From a checkpoint of a small transformer trained on Wikipedia.
Size: 11 layers, width 448, 7 heads of 64 (1 for keys and values), vocabulary 4529, 35.7M parameters.
Each number is 500 + 25 x the weight over its row's rms, rounded and kept within 0 to 999. Layers, rows and columns count from 0. Numbers have three digits each. The size before them is the row's rms in percent of the matrix's.

# layer 6 MLP gate, 1792x448, rms 0.0385, rows 801-872, columns 320-383
103:538471488519475463512512508497472502527506504545537506500534487506488496499486475500519533509500520522524541499475515484485484510503562566512550480486539517489512448465501492481496461512495477
103:526510457504492474514559517464485522509489527483471498490475472460495516504542501501494516518490491518468548509505474504507499458525493501492505537457511484513503531502485512520484511472506540
100:490475518498515529493528503506538474523516539553515482486463486444471491462526488468475538509483497530492510476491496485532536501468506486500530472486477488459504487489500507523470475494468508
099:491456461478498485512497534503479508485498486532537513482489519471466502538506466509520487494542517503515526503461497518493518517490502523516497531498527502497514505541456525502473450473462494
096:512531489497499525503545487481531470500479436533496509490468464495504517496477547545485461488487520485483505469518511482507497503510517541536462503486472533494475477444479493484523448521469495
095:557504536528491499457455527516522453482481508536515478480481526481552509502476519539497485540493478527484511520480479510501527473512480502512495517461526502493486511463499505497475483468472505
103:506485512486537508513502535506478497502522473489523518484522488546511510521503516509479506494510475546508550525501487473547537476501510491466508497535512455501489516538548489564479484522470488
101:494498516501490498544513472501502536475499490496524478484493502496503471476511496485497507493506545477529510474550515456503543450494505492463496459481514459480479529460522494502504498520475515
100:525494513501489495483495534475497486505566506511514514450546509487502520465504546501490511552541506514485529506480550412537514491530564495505522434466500503487453477519495500513493530517468460
098:508466506502431494496470567474511477526510514486504503471521491524507477498516535548519441498514516502509517477521487515527488460468545481527495471452426524499554471496495486500492491434483468
099:520516499548530485505481499498518515507545524509499498492484543505537503505534504484478510505498525524485460512510491467481497515506507514524481495544544485540457452491526504551498558518518500
102:500522500494495473501489474477510467428468498527523485507499467493482533491512559457505517519501491506488528477488479506485533525531533512493519458508489495475515494487452490521506525467514483
103:510527478489485496496486539518526534514512532541461553506589535552494517511533486546528494546468496471466515453503546528503524450558460482523503510477494537479517475544453478530504534501511507
101:493493489493492481509549548520486528501505509536522559538509502491484495501486547476474491527500511472487537432558499457495511467482503492459543474451522517532500514443512503534530519482490506
100:499512487476515501508514487467530470511498520549492500478488487486470489537528483523531522472544511493486525494523474496489480517470483480509465540494482479458522454523518525492507505541519536
108:446526524449528547500511512493490498489441468487510493485499481499492510502509502477496529462491534507505481511566510513440495484508524516486501481530510507500517481461515515474539467544499510
099:517451489469493516499488458502529492524473542504507538534508471511517520518513544495462490527515472507477494500474523461527474521519484491506505490514497489435514486523515510540496501528517546
099:535521540522488494525484512466495529489539536543486497513509524490482499556511520510505500476516495448488531543493475500488522555504492519501502487495507477478474513518502464500491504546487514
095:477533488524505509477502509499467507472498491504489493513459537488476522541498499519490509502469465486493489487470503492507517492516507468548448505531457490533477479530517484523437500522513503
100:497466521493467520499488486491532498480515490547458547540496479479509489507487486486485492520528512474495501499510510530514474455536489508494527507505515454507534502449479463575509498520502548
098:514523509457507491481495515521531491500534481510489504516472535524510501522518477519460473448476503476519496489532484528513522492468550468485485500496484506503482476475502460480490488478498490
104:495494504538496514485488564519452510523492519516531524481519524497525522478502542504468516514515531483441465483480500504518487479517463533499470558504482519491533508510501477476497504493505526
103:494505470483538519489510497513520518530467466500454497524512574468540493513542501521503533478507507481416536530485480532505502536461487514497499519519485505502489507452498525523478513491503530
099:550480542471488491509468502499494529472511495521494514450472486507460482520491475478440493512521493491489482477456499492529543506505504549530471461508527492553448515519530495514501540487492518
092:515503506537549513526491484494531486519498471513512528517520498502508490483442519525519503522496516507515496505501509472466489488466530487483526501506485510516504505543501489524518535510459542
095:523487506480482526521472502473450526456507531482501499471495528513525514513549517471531479511519527519538535484480499474518536552485489514544505546508480502499455498519522500508515480463465517
102:479509492487548474488491512527523486523540518542454477516522510503485495512529487492485544493495538535461486468544488511450462485467484543486480487553481504507479497467527474491473470507491512
096:510503480518513512483548554543503519494537520513517521475524522530476485539507537515485451485507499518489527463457513473481460483524485507526495527516528510479462498494482515513515459456511498
103:508527526477493530464470527490485488512515478454420479495465459488467477507482504505497496500510503507438493523471504489535472497542513489516523482499525500493546472536506485492518523450466487
097:514474474473479523482477501523510524507506498479523479497464483498518475467510529527522509442513528507509539484498484481504499473481515480534514492488522505508566471508481528528499498528476523
100:510518516519475527519474494517465484504460494500467484509512504505487480492520505521491475488524507475469491440490503498486473463527514516535527470473497483503452533513541501474530545491526503
101:504527512489487482451520531475540508444538490522470467475517527498519526541500500468454553501500500537509464523494482490508505480468534555476440464491511507510519474551510510492454492526450509
099:490532529496490493495495529482514522499503460498497536466503465529503526508546514518496516487477513530497506478493528544504484528485476516506441519467519517508531474496543485525493522466485545
105:499473469467548474459504522488536510531465525524467478488485494504527495514466517466550529526533513519524533459524528493523468484510500518522478507515523502497514492499543503503467547480480546
097:467472496493451496517506499456496463516481459474468512507516547464495503521511498495449495500479507486539487467527477520461496530481532485485523527460523447464463533459501441500514475494485501
098:520451478514470508506512520548520533514506536487513521521554499492458478548481466516479539478490530484481503485495490458512526490463474494456498534508517504558512425514501507537523489478533536
097:486514467496534498526454485494495500488519468505487490525522466528504497490530491455497540488488496498508507547501527515467470482495497470437547503471503517515510486510506447531509483505500512
102:500515466493479499529492516473458489513498496491517469496505532512506505545511542466508549521524493488503466499477492502505495510461534483528528505480525498490460545529506522503473494440473447
094:526501507488521455544535489519487493481475485500511502507524514453481479497531532511483490479465520491501532476498549509477462510472495499539468478512479541548471482505468500473490450516530467
097:500523503493523562493520486550532532473503520476492508458499501481467451514449493498469506474494486471468473546493504462511476496517524492493488505482515517478484508485518490570511538522506541
099:508473458523494513489474529473546540469503523526521466543515509485501465526534544558503512486501549476482484514537556510473496494493492444446518506487512486491519497487547490495532521454479517
098:464551559522437474474522450475510518586497456496488526510518455541497469504477556446478500485461484485519525513530524509477477518479515486482512453458491529520507474513503467508529494522517474
095:477551468475527489522527501515448501469476475496533545510504507495535453448502509505533481477463487509530535504494517510532481507529532486507511518486524453507505506482535501473501495499498470
100:513486503475522517503472491492470502522520555465501510538526489494480530484505518486480491521485489462518503555504552528503516515481522468509502475510508463494479476526525477465478501540489456
093:508456468505484522502527478509559530479511505499481478483471509453500560498513458509489463510521548500507461513503521478541510514488496530509466485434528498480482459510452496516519482488494520
097:520482528480514516474514428451530482560500488480489505476528499472508506534462534446484566457471471487448501491490494496435514532492542494534518487458530494459517485466533515513463484521503561
100:509483483460494486488504510536476510507479511485528496500488476528517480503496473489481470469491505506515537515492503499480512509473477500473505503513511487492532518501480509540518480470540535
102:510482519506522488501545540500466538508472508507487526519538477517562524523522520485495527507534538494529494536545481540518509547536474492502513486476494455525468475485520499483482520493495519
102:494506486502535542498505485520434498496546511477471515512512512473489478533507492470500479441512496498488519526441506532541492458475493473507488477501540501523504522499490474512495464497486507
096:508497510430489486521499454494534485559521494519458548498477438513501495487476449460473522460503480484464515490544519473459516577526540496471476465514480462469505499484480507512526518454532507
096:501534496497501520516509518487502480511476467469525487527529502520499477510498504493451499533478513461504509467514525514501495533503572524458473469514491452484527506450461475499464514502476519
097:469548476526476508519558518517446489489480511470487544516440511431544533524488498493500532475481472504514489495501465518481512532492536569481509514505511527523484499529489521469465517502475477
108:530500436496471480493477521498501513511507529534489464498483514473509449533516514529466532466515506525526538458484497564470518499496507483510503505541511507512554476503499511518532507508506463
098:469473481526514516530492519478507472486532499505526512478492486506489472474502506456498477539451511500488488454506466465489504480539516535508528507458495501445473496538493484497506529463482472
097:499459480496545472478503463476528535502473501472493510514519464511452508482499470496511467495487520473474533517515510471512521509514494500527486517505518564496497477524485507528458492525455487
105:501506446477464512524462499511497481447476507476485490466505543464488506512490494551484477483462516467536516502507502467528520481504519490484535466457501503478466509504541488527462515493463535
102:518469475464455528493534495509462480475500509478470452488478556515547504476508480483519483470520524479484510513492499473509495524542481477492507503471509520505513498491494516515527510505531500
100:534516481505511507476504517525521457523465496531543517469477500479530555501525493470561501534480472499489521517523487508505493495508524518488498461475486528490529489513477502483509509460497519
104:505469452488489494494531503499510540482530498545525462514497473512474487479530536504466492497512502518468553455480527494510485504481497514465512498511504485509505489496511498486530500518549497
099:499503479462530557495458517507482485498470481511546493493508529503478511485513496478497454471466540471479470466503538493524536521500500494507510482493527475527477501486538482519526457492488534
097:478484478527504499508534503494528528494461469486522501477497504518504494486497531493482478449495502481482504503479496535517536525499510553482516463473476482531496517451512455517498457455493469
104:473465479509492476500552523504501524477507486528520513517510505523541466560500518514510521458483523500532486518477511466525497495480508500506447486519466499492496461491519518522525496501512567
102:519524483500453506548530520508473515550515520507517522486495493512468526511487495512491502511524485490464520516508534517507526522511489504487467471493488493492471520531508497493508520465532487
101:471470485507426512510515534480476499447538528513472484507504483518497506500515497434505528507508463515503543477454466502517514551467490519525490504491487502517472526475498540507518512505447482
098:534492535456510502513477519476506517449483510491535524511532501483492525478506502463508471543505499476521527562499480474489546470481473484511499480540500481457508513492481490484477485481473497
099:451492523472564500507549521462480482500527509520504581505505497515528468530512457508510559474478554492482457504547469497460491482512495542459501524476500504458504473521532482542551495493492482
099:480543504471503515548483523468534498496456511456483528504506448478498497505509494529485457490523531521519502503522556477487512490486508502429491538518468519503482480498497514489513500499491519
097:507527482484491535547477490515462568484497503524476482498503558471500512496466466438493503480513484509507507502439533504511493533530489495465480456531550507476517513459496529513523515494494519
098:507487499483469489483488502492504487542524476481459560513536504533506542521534502473494493515537522472470545480519554456479483533494537501504461481483485491474481516526512519533484468552481517
098:518456477510476513491529495501474509521535493532530496463524515530507519490523476452458520484503523489462509510473518494545529487481544504529535483447494556542455458444476498560534530537517501
101:467528420462484488472483466555524488536498446487488481474513523485487552499504532491460562521498456439504547493501504498475472489514511513503459498480482479486508541464507511481504488519481473
100:538486509455487501536498533492483469487500531478513500468489487527496487492504480466519485517492536513463543488514462464529540530491505502485471482515492485539475495485545514501489475550494517
# layer 6 MLP up, 1792x448, rms 0.0381, rows 801-871, columns 320-383
101:491461445491480460489496521511468495497495472507505464481490486491494492495484511515503503476506524482536547485484496496484515522529542500466491559451500515486529460518525487482491492553502533
102:492561472478512535510450479502491467461497512498533518516529511501523443470423488506532542500538492510472502508530493497489532508515492514528504493506497545524526551513487507462476467465499485
102:483461481473505532508525480494487496529516462487509502515458544521533523469515508487458517523524512477512423518466469512519556495538484526495508502522545508554506467494492459462471490486498465
100:498535521501482506479504498458512500497539510512470542534476516516556462528504517488462556466482511472501508523494472491522523476491501511524500510520489483495468519483530515466544557482502524
096:459473508471481486508511464531516527497526527494518500495509526447505456491484550526515520463482445522536494519495459456508516489523522540538520483465452531468514484480529516487467491529510490
097:474496454490471532531493523489501494464502496493444517497464508505482515467493489497521514509517471488491507508523485504514520466517482494479508504504476534454509506526503466498476514498464485
095:498508525509509505513431514436481473520452475505489505471476505489463495506488496499480505479506508500464475476507466460492444533528523480522504484484511501501494505488483486496427511484544501
100:448477494489482491516518479480501477522474499521458529469570500516483509507504480501482452452501486490510513534444552552468489488510543513478463502485517522539476493473501505475497484471498509
102:522505464487489505471498510491476480565512480516527486515522504513491523533563470459453534511529504471486509493523546467466507504496521502519455493484546487468465474505509532496506476520488539
097:511531511499477478498449528501526518492506496511507486514533503491495473498506500514488506478507489510482501526500563509465469477468523516522518529509552539504525483493482463484460508487505479
107:509488453494493515512454518509478485519490516496565491508520494482457539480501520512449502489509505515503507517486472532526504534478490463483499491487491526476477546551509479519537535489489491
103:490491491463479486542511552517508509489463485461495541508520530499540514480485517516504470476489481519509495521526475521504515478489492507513509531492522465498527513452504514468543541498455496
101:501461475494480519478476494455530540449478453487470478495502512517468495501513464526519465474475478456524470513480509485532506482498528510469486471459495482506487535478500511529525517483544496
103:453476483505511514553522479503496500508520527436510510510519529478525494481455474493512511469510508531505464524493481504478508486514512492454492489532461522508514504554502501495524480445500521
102:492476499494513494507495501547475547497475472429482504497476520494517491512494439494513449490479463507524494482497478461504522476511533523464540473501506435516534479522516495484524512530503507
099:468498503483543475494489492554513475482486465538500552526495527453518517485502486482467472482499514514461495489556432486482473519542500476510550506530500493527541486502507464474470471490522515
097:514543464536500464534538512481478465499484506523514501472517462485547490502491507476493530514495485525496454524464479536483506493497513524516528489453486528467518511476519510489474535495524467
102:513476472505487458489510453489536506486496510496516468498459506478500468434477497502533471515471487515481483500474493527481496524517549514546474481496537538485533490533506506486491488463526480
102:513511526545512473520522485473460521472519530476540487566495553503497550505526492502499477501484477468515501544526535533502480508493472486463531478490458536478486516493506500513487504520504459
101:468491523458427492522547468501488485479449534499514505478513464463451467495516500480535512537495477521495501481481508499507467510499492544518527522536474470526525509487526473492535540455534524
096:504491514545497513498526501514486487538510489498510503526464464467491540483506515532467458466456468478525487505499533524518535507531525519519462490477474472494470525502517490460507552467476511
102:471513488474484487483480472562472515476506510486460496480462478496511459452495538528549509509470486447525493515495492492506480485479503475525519501487488517514492502510509473513531476477521458
101:562491500456513457483503465499532451508494530516501512478512529468532477518549504536533498480541540486492527519424494517526473556488449529478455513479462502478505498482489489498500494497492536
102:533478489497523531498515518550518517483517501494469498490485539511497513533482482451456487504501466521514524498463495452504523506480478497488486519466530533543473511470492525534508488498542470
093:514496464515446512501487522507516528509521514520441470495518554482528512485490501528519551502484492501503490473497518484471500492464488488509484537476501499517526501507492530519530498489479526
100:494491483469509502478470467475450485503490513524559495525512489521447491525502469497531479527513489532492448511490551521477488497478463470510499537500486517495490507513522510452516521503461515
101:518549493499484510484474500536462489518472494439471485510502498512495512491491501526528438478526540524503499453490536512463528513539482507465534565527457492477501482459475453473467464541503523
097:494489464504535460492477542523535532500487512482514501491524488527477515540490536510501484511432477534495510520474499490504498466535515489541534507499497489493495492494518501476462520516487484
099:498519556505449464474501479484479518552468501499489476521474553498513494462504478515499532459541504485537452484468494516494461524468530535520486542520483521468475520492461439489488538501514514
099:510537499533521469528472476476493478505531514488558534496537498489511503504537504508539480448481499505544519491496467498503516522491523518486460517451480509490509508508522514471509564490490481
102:510490496505534507507475501549534477491467542526463512503497498459488475517483488531474485478532494492506504515517533481537472471518488445477506529492425473488491527502483496514447513467514474
105:496513525502475443472492447468493541524522537527531568479483512471463522501499510505476451506506528510506491488496491542503511491524513470485489465536509459510502475496504506491456453489538512
101:534520493493536507489511470489574527520544530506508525506535512471514467482481525512482502490476503519525505510534529511483486493475471496480479471505502483461516525510542505472502515515514498
105:467522468502491506524540468545488543465551511539525486511474523514464513488510477488502509479488522531508491483492480543509489486535504491503467472458537491483468509507543517466483545469479528
098:468499463521510490509526547482485514491543469493511500472496520483537501504501502527497503522496469475468503523455518508507522495506531484538508528523483512530429506485528490489539548491504472
098:520531509505509560548497486526444482513483540489502534511521443459503506487484501483458501559478543538499501505507519552480538471541497509468521495482502456529468501465509494496519519474512535
100:537500502512512475485514510494515494467516510495483497536510490481498490508478539502486542494501505525529491435503494556500500474547492495514504521484470498507510518501539494531484548503453477
099:489458506483500502479520534493465520486500478485504523495502481479480491495546473470490476502487470478508479480498461480509488471489524457499520465480501516481522552493538466519481473496493449
098:474495488469532463487499532495510521452487544499468474505514506540471544511475511525493454488520496491486458496487466514484500530543501537503512548487460512491553507471520509501506526505489496
095:507515490474503551509486534490495492516482463530502494505497531470448469481524495493510551458516526550538496474487523507497459478528475531523499521496508486494517450484533501517494496505479538
102:492494449507544491518512473488531507506497489511509472475555492513535498532533515517512528488472519494560466525526520525495477487453538550484525506490495533512514496515518488525511540496487475
100:515482505508534484483505561501485489492507492491492523480567526525507463506448507490493518520477530530512499452537462496523519498481538503480484485488491495488527509528479501530488486478479456
098:445494460520489523524482469542461459497519466502488494482524531502527491473543520486525522503528522481494483474475517521537519494492503491482476503482499489463510536525514517484508495513482484
099:455513539499513473481516480465521517467490428519461472522505481522502527516493458534501465508511488486443518527467479518551507476497504471469523548490453539558499488494502502501507534523513504
098:522467497506490503456478524517559535520499508496476446497477487481496508527517465541509479535499517519494508501511534486513475445511463486525506498490449511504476495495498492456549481500512546
103:518492524517533514431516482544457541483477480474463482500483440486514540461498484505521477521531491498532472545471524539517514525542482528484506543525534517494479515504510506521500522516495499
101:511446517507487510511483519504506491445478521489469510484513536493462502492468468489526525561566506533463461538495495468517534489494521513485483510523468504505469438521502530507493481465484475
102:499519502504526523527491468502503504521541562529527524499477522496468498470487507513544497529499509449511502501511497468498452516492507475541499500487546499500501508498522500484483494462526508
104:467449528486503509504523484491529494517504525447503495482489539494469506491510484513517465525517484463514489527506455476545528471502518471555493504506487499498517514526488511467494539509540515
103:535494490513475500471482473516537468507493447526463519497481510461505495434469510503496477522484489522515468457529517560459489525495477539518515502512520528480466538518545486475532467466528502
101:520509523511515479537529504503539470536485522517523505538483510534489480506484481527466492462490522419478504505531496496506526510537500445552437523500517493519459537483486544496502497481502503
095:491449475526460558494456506477508481529491521498473505509485462518487449538503485489485501502515536494526469494482497485453467495494493516495568479499464514522498463456513439462499512535484522
104:498518561493520464466547497507522508541459513497512523487497514504470496456494523516506485508497534498528491482513526472531507507527526504470507516477491502531429523499489486483463460524493527
102:495437491498507502492529460523546481495489499483493511468463487540511540508521467478525502516459484500482525526535491538541512520464512517469521500523446480492468460506462531464530525485485529
097:494484480541470434485496490507491494563467479484524500517540513478533496461462496502477474506554508497556520497514495514533501523485471478485520507485506492508562471500499507491484501532520490
101:494467480511529499462474494458502409522507536485514516486526478503520515486501486520450476484466485516446506486509504480496526447483505474508487469466506495511522545503537475474493501473461497
099:480511542515456518486484510511484479498497517514526519535540465496494480516499457442534491487495460518493540489484510499486519462531524512522492484514489555528517489498529548463512475469509480
100:450502525487483458546557481537489477524481500529493499456512498537489470462489483517522542484462512512507467483469526458498492540526500518502528489471448458520484434493512458537463572497544473
105:469499503502480518513528540466498507480551502517529475508500519523476494520491529504477501457514489494491503522527489506533482518484519479502488463498554503446542526531558537512505498559511449
100:528503504483493510460486527454514519490515479523531453477501480440492487459498553505486514479529511512520494504508469535487484473475527459483537514495529447518503515536505501473499478524533493
098:505466472535509486539486496465496453510490525496488527470483508493529472481466468449487466490485513434469475488483517483488522533507501532493506443495475501495462536486520509504507522495516506
104:511500493458502471521479522466483493494502491476523501461440521532526425505477483534530536493515550517491463511542518506498489505535496515461489486491509517518497468475513478522505534544493516
106:517521465492468515517490514477467492506492522530527475538479440469471539507487499463495498483513484481484498509474495520500506544495489475515462484498475496523510508489515520526501473503485491
103:516566453536491490507498508497521526464443511513532494482515488458542535521506458444481537496519512524525516442508520535492493483546513528518512488517462525535546517527510511508548554476482531
095:491529503527480510489488511502514481496497521499505501487555505536480473479485518496487473505498467488500501483470504442505466485535538478488510509488485511489524458478515474561509549498511479
099:514500469480497450482536490508502539483530500512509507511528495511501473456509516439491486477483479495463531482493482503501460506491551511527448520507498476457464492542487513511503504465456525
099:531479491500486497469482472546528525449481489474468503529490509513524482507533471510476473537494528518510508522498465538507482503524539539517514499468510528509464502537509452506539513510497503
102:474508500516454529448471492466479475471494545498520490460507522487491526489507514519501476471510509512547496509510497533497553543494532485474509520526475489554503536546510457506453514523534505
097:487515478524532517529544506523536510512487517526530494469462540482502507475467452513493523495497476495550503467480459473495538497512476525447535479494514550529488497460503531495441485453510505
099:517477466529547524496500511550487503552489459486455531476510543496515501486512496496496514514559486495488500482474483489467489467521522470523489509475528488464547477502477489500493531455467488
098:491502476515490484519458490468494520455505510516538487467450494515488523475527509503525512447477503476463471493505463509544476499528528555464527483502503498475530489469466470485503487512492522
# layer 6 MLP down (transposed), 1792x448, rms 0.0286, rows 801-871, columns 320-383
101:508507540509453516529494470510483490515493445475481498483498534520519462534487453453491489502501500514503510506520471526469512507475529515508488526494497494523502494508523516476468481483482488
103:483473483491538517456461514505519482481533489512513492501468519444512479494455503502524521542490508467543486453484465501494533499458508470544478499494481474495492454533483485536519498511520515
102:539513510486491534530498472489490494512474491486502474559527588475537512533530469494483537505508550498492463500468520513494506527460543507464481507537478493505470542464499451492494519497483453
097:460486495512507515495539492466494518542516474536484473498467485505523485503540523500499521485524484474523494491489508466487481476519470508475498525530488457500486489505474503517501494533500501
091:497536496465541504551516450492488483532471505461550491496466518514474519498537490493518474510495467524501513489485545510526544494487455482498524482548500463519506498493515468523507528480496486
100:524504488490497500507494517544463464470510518500514472483519488473512519487496538506497471501546452474510506509482523510516531488470458514514503520508523508521479535456490497504485453477505530
095:507511504465467531524521533521464504544500511467486519529492524464520494525536517489469475519541502500505507525511496532454462502500528484505491532478497459508495488536527495494502569543499465
100:524496512534491487509465514493497470508539515504540525461503521470500517509465469530521502488552486520469471488473499513504509473506539520488499493501511537526439456524496511490486535552471543
104:547504514497489501540520557482472490539497516553455492491440500486520512492497493496486516551532485503482492481468475462512502478517519457520508496509522443467514463514559531484528506523480484
095:495494500487490506524494528496465506516538517452530502508471534488494469543513493460508479479508485505498496483519487439466519464507505472437493500503431510522516509495506475469500541493496494
109:548529475510510462514498541581470518520508505457465499471503467484483514483518502506492513482538494491503514481524479556517481451522495504469514509555459463487506516534504500537525500517501459
103:489482494534434494487497509492471494516479526507502526528491501481495523469524509476464512514472483548511526481488498466489525497551470521551531473505509480486544492480498500458538509471557530
102:482501513436458535468486498498509460512514467500472504506514505488480511539462458531523454491468487532528503542497483544503464487498527502492465508525518481510500484509493473499500498549503490
098:518503477528494506521491476508496469508520468507474501495532481498496489500473497499511547494508528494484513495445494520504520490496518513486484494516488497495462453511439498517519480460498529
100:492516538488503504479502490495462501470520508488501541564477502507495547492516530469476482465486482466555476478542515471463517513499490497487498521482526494523507486541529496472468501495494503
100:544519459516447507510509499496487535493522518474501480503499501525544502477509502547510511543507446514457529489486488475531475496454476509521460529464468520575499491527499508505509486488440460
099:518492489493513497492479500486490491481482509506451482504495513510475480543488530491536501487475510509512507467500481582512529527519505507537470492479514524487507526517495453520519516503478481
104:511531517496481465480521486476496508460508459485509545477493501489462511546505533461474503504476528474510473492491500452499529487504532489502497527543547482500490538531514517503516509501514532
099:486506514462503501515485484544498482492525501534530515468473465518496515493487510542499464520509496493517523523503483515481434492489507503501501504492504459494485493522497509471509479489457517
101:529509450449526503516475491460466495518502505505518543492509483498490533474517501507506503489496502470493540487547517455448520486469527495550502504523526484474485486513513520463511526517511472
097:454489486516464484472500532511514501504493527506501498492487536475507505521506511487526532480489515500487538494503489482495541511516477505516519496550437515473521510515499520534471476510481501
102:535491466526518529496454530496480461466544515499492511542485500449474494503526528479512497540462508471521494435512466500472524471498520500488539488508515488513516456504522478491529513479489482
099:535474525488486522460485480510510478481520499519530486501504466508486504524473499567490465544509471501514533518483484484528467488524486496499540485492501553519503537521488491478472511517450473
095:495453501500475493497515495511475503497533434492468514470514527499511530482496473497500514496503460499531459497467486517476483463508476496534489504499525518477504529531509465492474511486485469
096:526548541478531507516473427516501484485471454510500484506482477503449464481498524447548469487534479453490515505488534539544519498552511445441507537492444507494507453474499509491485481524515501
097:486535519459488509487505480528506543548460471496530477516504510493483495534508459538531519579476507531486469485512510486489524446542468462471480537550489507514518523500451508503426507538496485
100:486524534533527453495535495493540482478490510517464551463503499490516500514498491508487483503528513503452470484512531503517506487522513491476504480480477506506530494486504513520499487469464531
096:481523499526508485505484509447509488470524519520497471492496520468552516490512485533493506497489509465495534540511500470529494493489489487452512466502486525486524501512508498497492473528501465
102:513492492509529534527467462495457492529493503503498483494533498483474535455494524519514463488531474491468512518531491482528527529472529518470481470509524524498512478495485526510517530487496530
100:469535463504524525448501494490484493484520501499529530485502471490502527442490506525465485524527526477516545507536548473475492493500467494552504483434520523529509492496565520481498560520542506
101:501497481517516566517532547494480518480507462481543505503524559487485493505457486474493512548499518496477461505527506530499486485448507451511470484525511540515515479498475528495479515512520538
104:534527469538515507506514474510544524510556474510467502472458490523521540483549533506519482566449531499519514491536521542504485520495483462515506515526520525498495479500531463521518529507502502
098:503480464499512485498499488505493479492514482501497534458481479497484470457488490539516493486527500511536518468491463512530523484498533444521515489537496527487456520489505470507487498482523457
106:479454456512485482511542524505458512498516457508528518469505507503497516456486526505532520473514524464485542488512464543528505464520510480453516481507504527526531513530441476490480470453489495
098:481479451486557465479448496477506497466500500480504512530491539498497489472508481497452507487537495531465503491506504512480473527520497460470521499496513508494513464509489494481495494493526507
098:521529502494438501491544519582453484458492457513496504523501514530529517548471518495471493508503462501491551526466537498518496511496471476488468497517524512520500501541488524505498521477528475
101:521491533491538538494507473509471521521475487511492470506503505536426428503465454495490511489505490511497496484511546453500483504488514508559552512519471512501525558476438547508497523493527492
100:471512510539514501448508538492487489496479503552482496537525521515509483488520508500488461467552482514503520469533507515475470473486478542515494477487522530537519464476513508516511511490504504
098:501455482542486512486514507516529481522501513500541498545545453526483509521523489470470554525507487525506545498503515510506528466466514488460480505482530513529519553480489516500530481476476446
093:515520556496508492487552483498486517508544533551501537498499509501472518474475487473501521461491483523510493477464534489483506515454488506478497519486483531508523473487511533507472487489505497
103:511478534509526522527485514467494520525482537505468473510468492514511485509481491536495507473558533513525492472505530487538529489490486480524512521510507535479483491490530454511499491524515506
099:502553500469497475539433490454522518460449493470498506558446539526476542525543497515531561499495506506467493475456556455486543523473485535542496523539517433480544488540521470487516496501507491
097:493523534498499537532470489569523495480508487499526516493513560467437478520553512475543521521519516517500501527551533515516503484505483510456498467513522489540497519514502555523490474478501494
097:529539461493498519536502496528529473526476538506505459488539484476502480505494516520482459486527467513496483478465493496484500545479517458471475515507497479511503521512514491453548523510510494
098:521535445502509474467455482504484467540500466487514541523490490516543483510486541530532478498511519487536489509501472517545455458522514512490479498527472503496504496500556518475488482477468463
102:456435517483474524488507491515500519458518488504477496495482481495496461515456481503462494465515503593488489487416442482509497480505491513480482494502495482468531478522494476474439479509509526
103:517460491450497486509462501493496497510502539519450505509521482451502534515524475487541532489475517530497497499518458511501529491532519516429443465502504532489504468496495512511521503515482479
102:485472540491545484532519506521474526524531520510487513486489537543518534550542477472508468509503559491475486504493564523464461535480482439504479509472519515481507506481518505513512529520498524
102:463478534530472505519477496505527495530456484488484521502482562525533517519516500465474483544486474499493475476458502478490495500533469472495500507485519519502530461516481477482455509459539528
098:452509472484495483491525553487471514499494513516549524491500529531583492464451526485479528542505473500538492515478459497497489497479500507491497527478507521511510503464496522489472518521517531
101:509514532463492496510503515500504509499466511481517490533480456487474481479481553508486471524459537491493486512507453467494542476483503473540490485505513526493493491521526494453484508544508527
096:492528469473490492495551499524539499493511479460489528495497487498500552510482500513497523499525490535498511478462497506508508503525496477520484512478495484489477505473482545480472524456527490
099:505470472490504498530464530503458517484520514502482459521484474479532474550505509546492528466507529511512503441478469523507494500505488456523481516525508501485574465535512532560571534517525469
103:497503507521458470529507488535512547513505568488517519491472509502496500492557497504512481514529504502504495493529535534488508482492495488494535499507557516509528509490503504514477451479528522
099:502498526486462475482477503529482514500507506543479529454460491527479495471477504495467503485519489491513525518485526554531447505531466534530503475512495502502489500488503530504543465500468521
099:508523510511507464488480491498473528481470509546529489522517497492501507481538516513503501447526506519452507487553495548480513477518509499499486489528471501487495529469524517502529534490501511
101:473511497507536525524529509498522486450512501479496535506530496530529508488496507488504520541553481501498470542525520537509508511466508509528489533496512535502507484524463521492501474494445506
101:477543528496489480448461493481485522482508498500522486433520528492456532514490486480471526533540511486502490505491493503499499482497479467479534498504489503496495509486514512571500448463508541
100:491510517490498488495499500510530560513466489554533502517488479504492466497498529528521475498527519462533509510552519524528475533501481491523468505482485475489526433498489503512526495528497544
097:525509493497477493485499509484513469505484511473477474493521479476547501455515499548480509468510494509493527531494504528515488461490478494524519510506511497483477496478492507457489500514487509
096:510512488457525477457495523488492482509499533555502465501509518495511496466487513485507491558519521540519518488498518512506464490510513497473527482479498477481508489511513522544467482469485502
101:517509522524470495496504501481473518536507476499540480471519473517491480496501489511542520445496509442514484512484480504487486504486550522501475494497519493485487447471541483497505439527539509
096:511499462495493490537516512478544466501478482516527497519496452494490510511512502529509511498512505469519519534492498506503508499492495485538497534470526450544492511481494529492522483509499501
104:512484459502527494510491479477494502525458518482520473456499532538575508524510535453522495494530451499521507517481508486505471514481499484535495537512537481464514529490487493523496519481506530
097:548498513475535490508568502513534485498506508492499490513472520494464452476511508518530476505456481563468455497452469491508517500499492499515473490509499493482532526508483516474510495494506516
101:493516481471467529493469482516477528484497507475489499490499484472485501508484491525508482501525482495498459484469548479491475546477504515505496498507462533493493517535505506498482533467513454
099:547545485518485468483498519518468478526483491490468481459502529507523516498485484512513478487486492510500468474477516516458477469460500486466528529477493496521504483501494443495507485560496489
102:491501495456493552525503538463489498451484548464540487506488479462516472499481499500500503513504495503518495502467545520498520496503526464523498474475494493497497477491499502528510520537465530
101:473509514486515500498517477490489490450474479525492541473459527517485541534464495526444493494526531484502516496520492473497539529464525486554482494536505450502495512510489494479478515505509454
100:463503473504531464501522459465451498479499492504502538477510509491505481482560479490455500495507532485480457496465492500537465484509511472456532475511472497491496487474488482479492538515517495
101:461560519511524454477517529481508507476497505497532500526522477480466513519469467462516534512517498512479539502476481465493477513531510520502465508456466450473526500530559543502493487497538509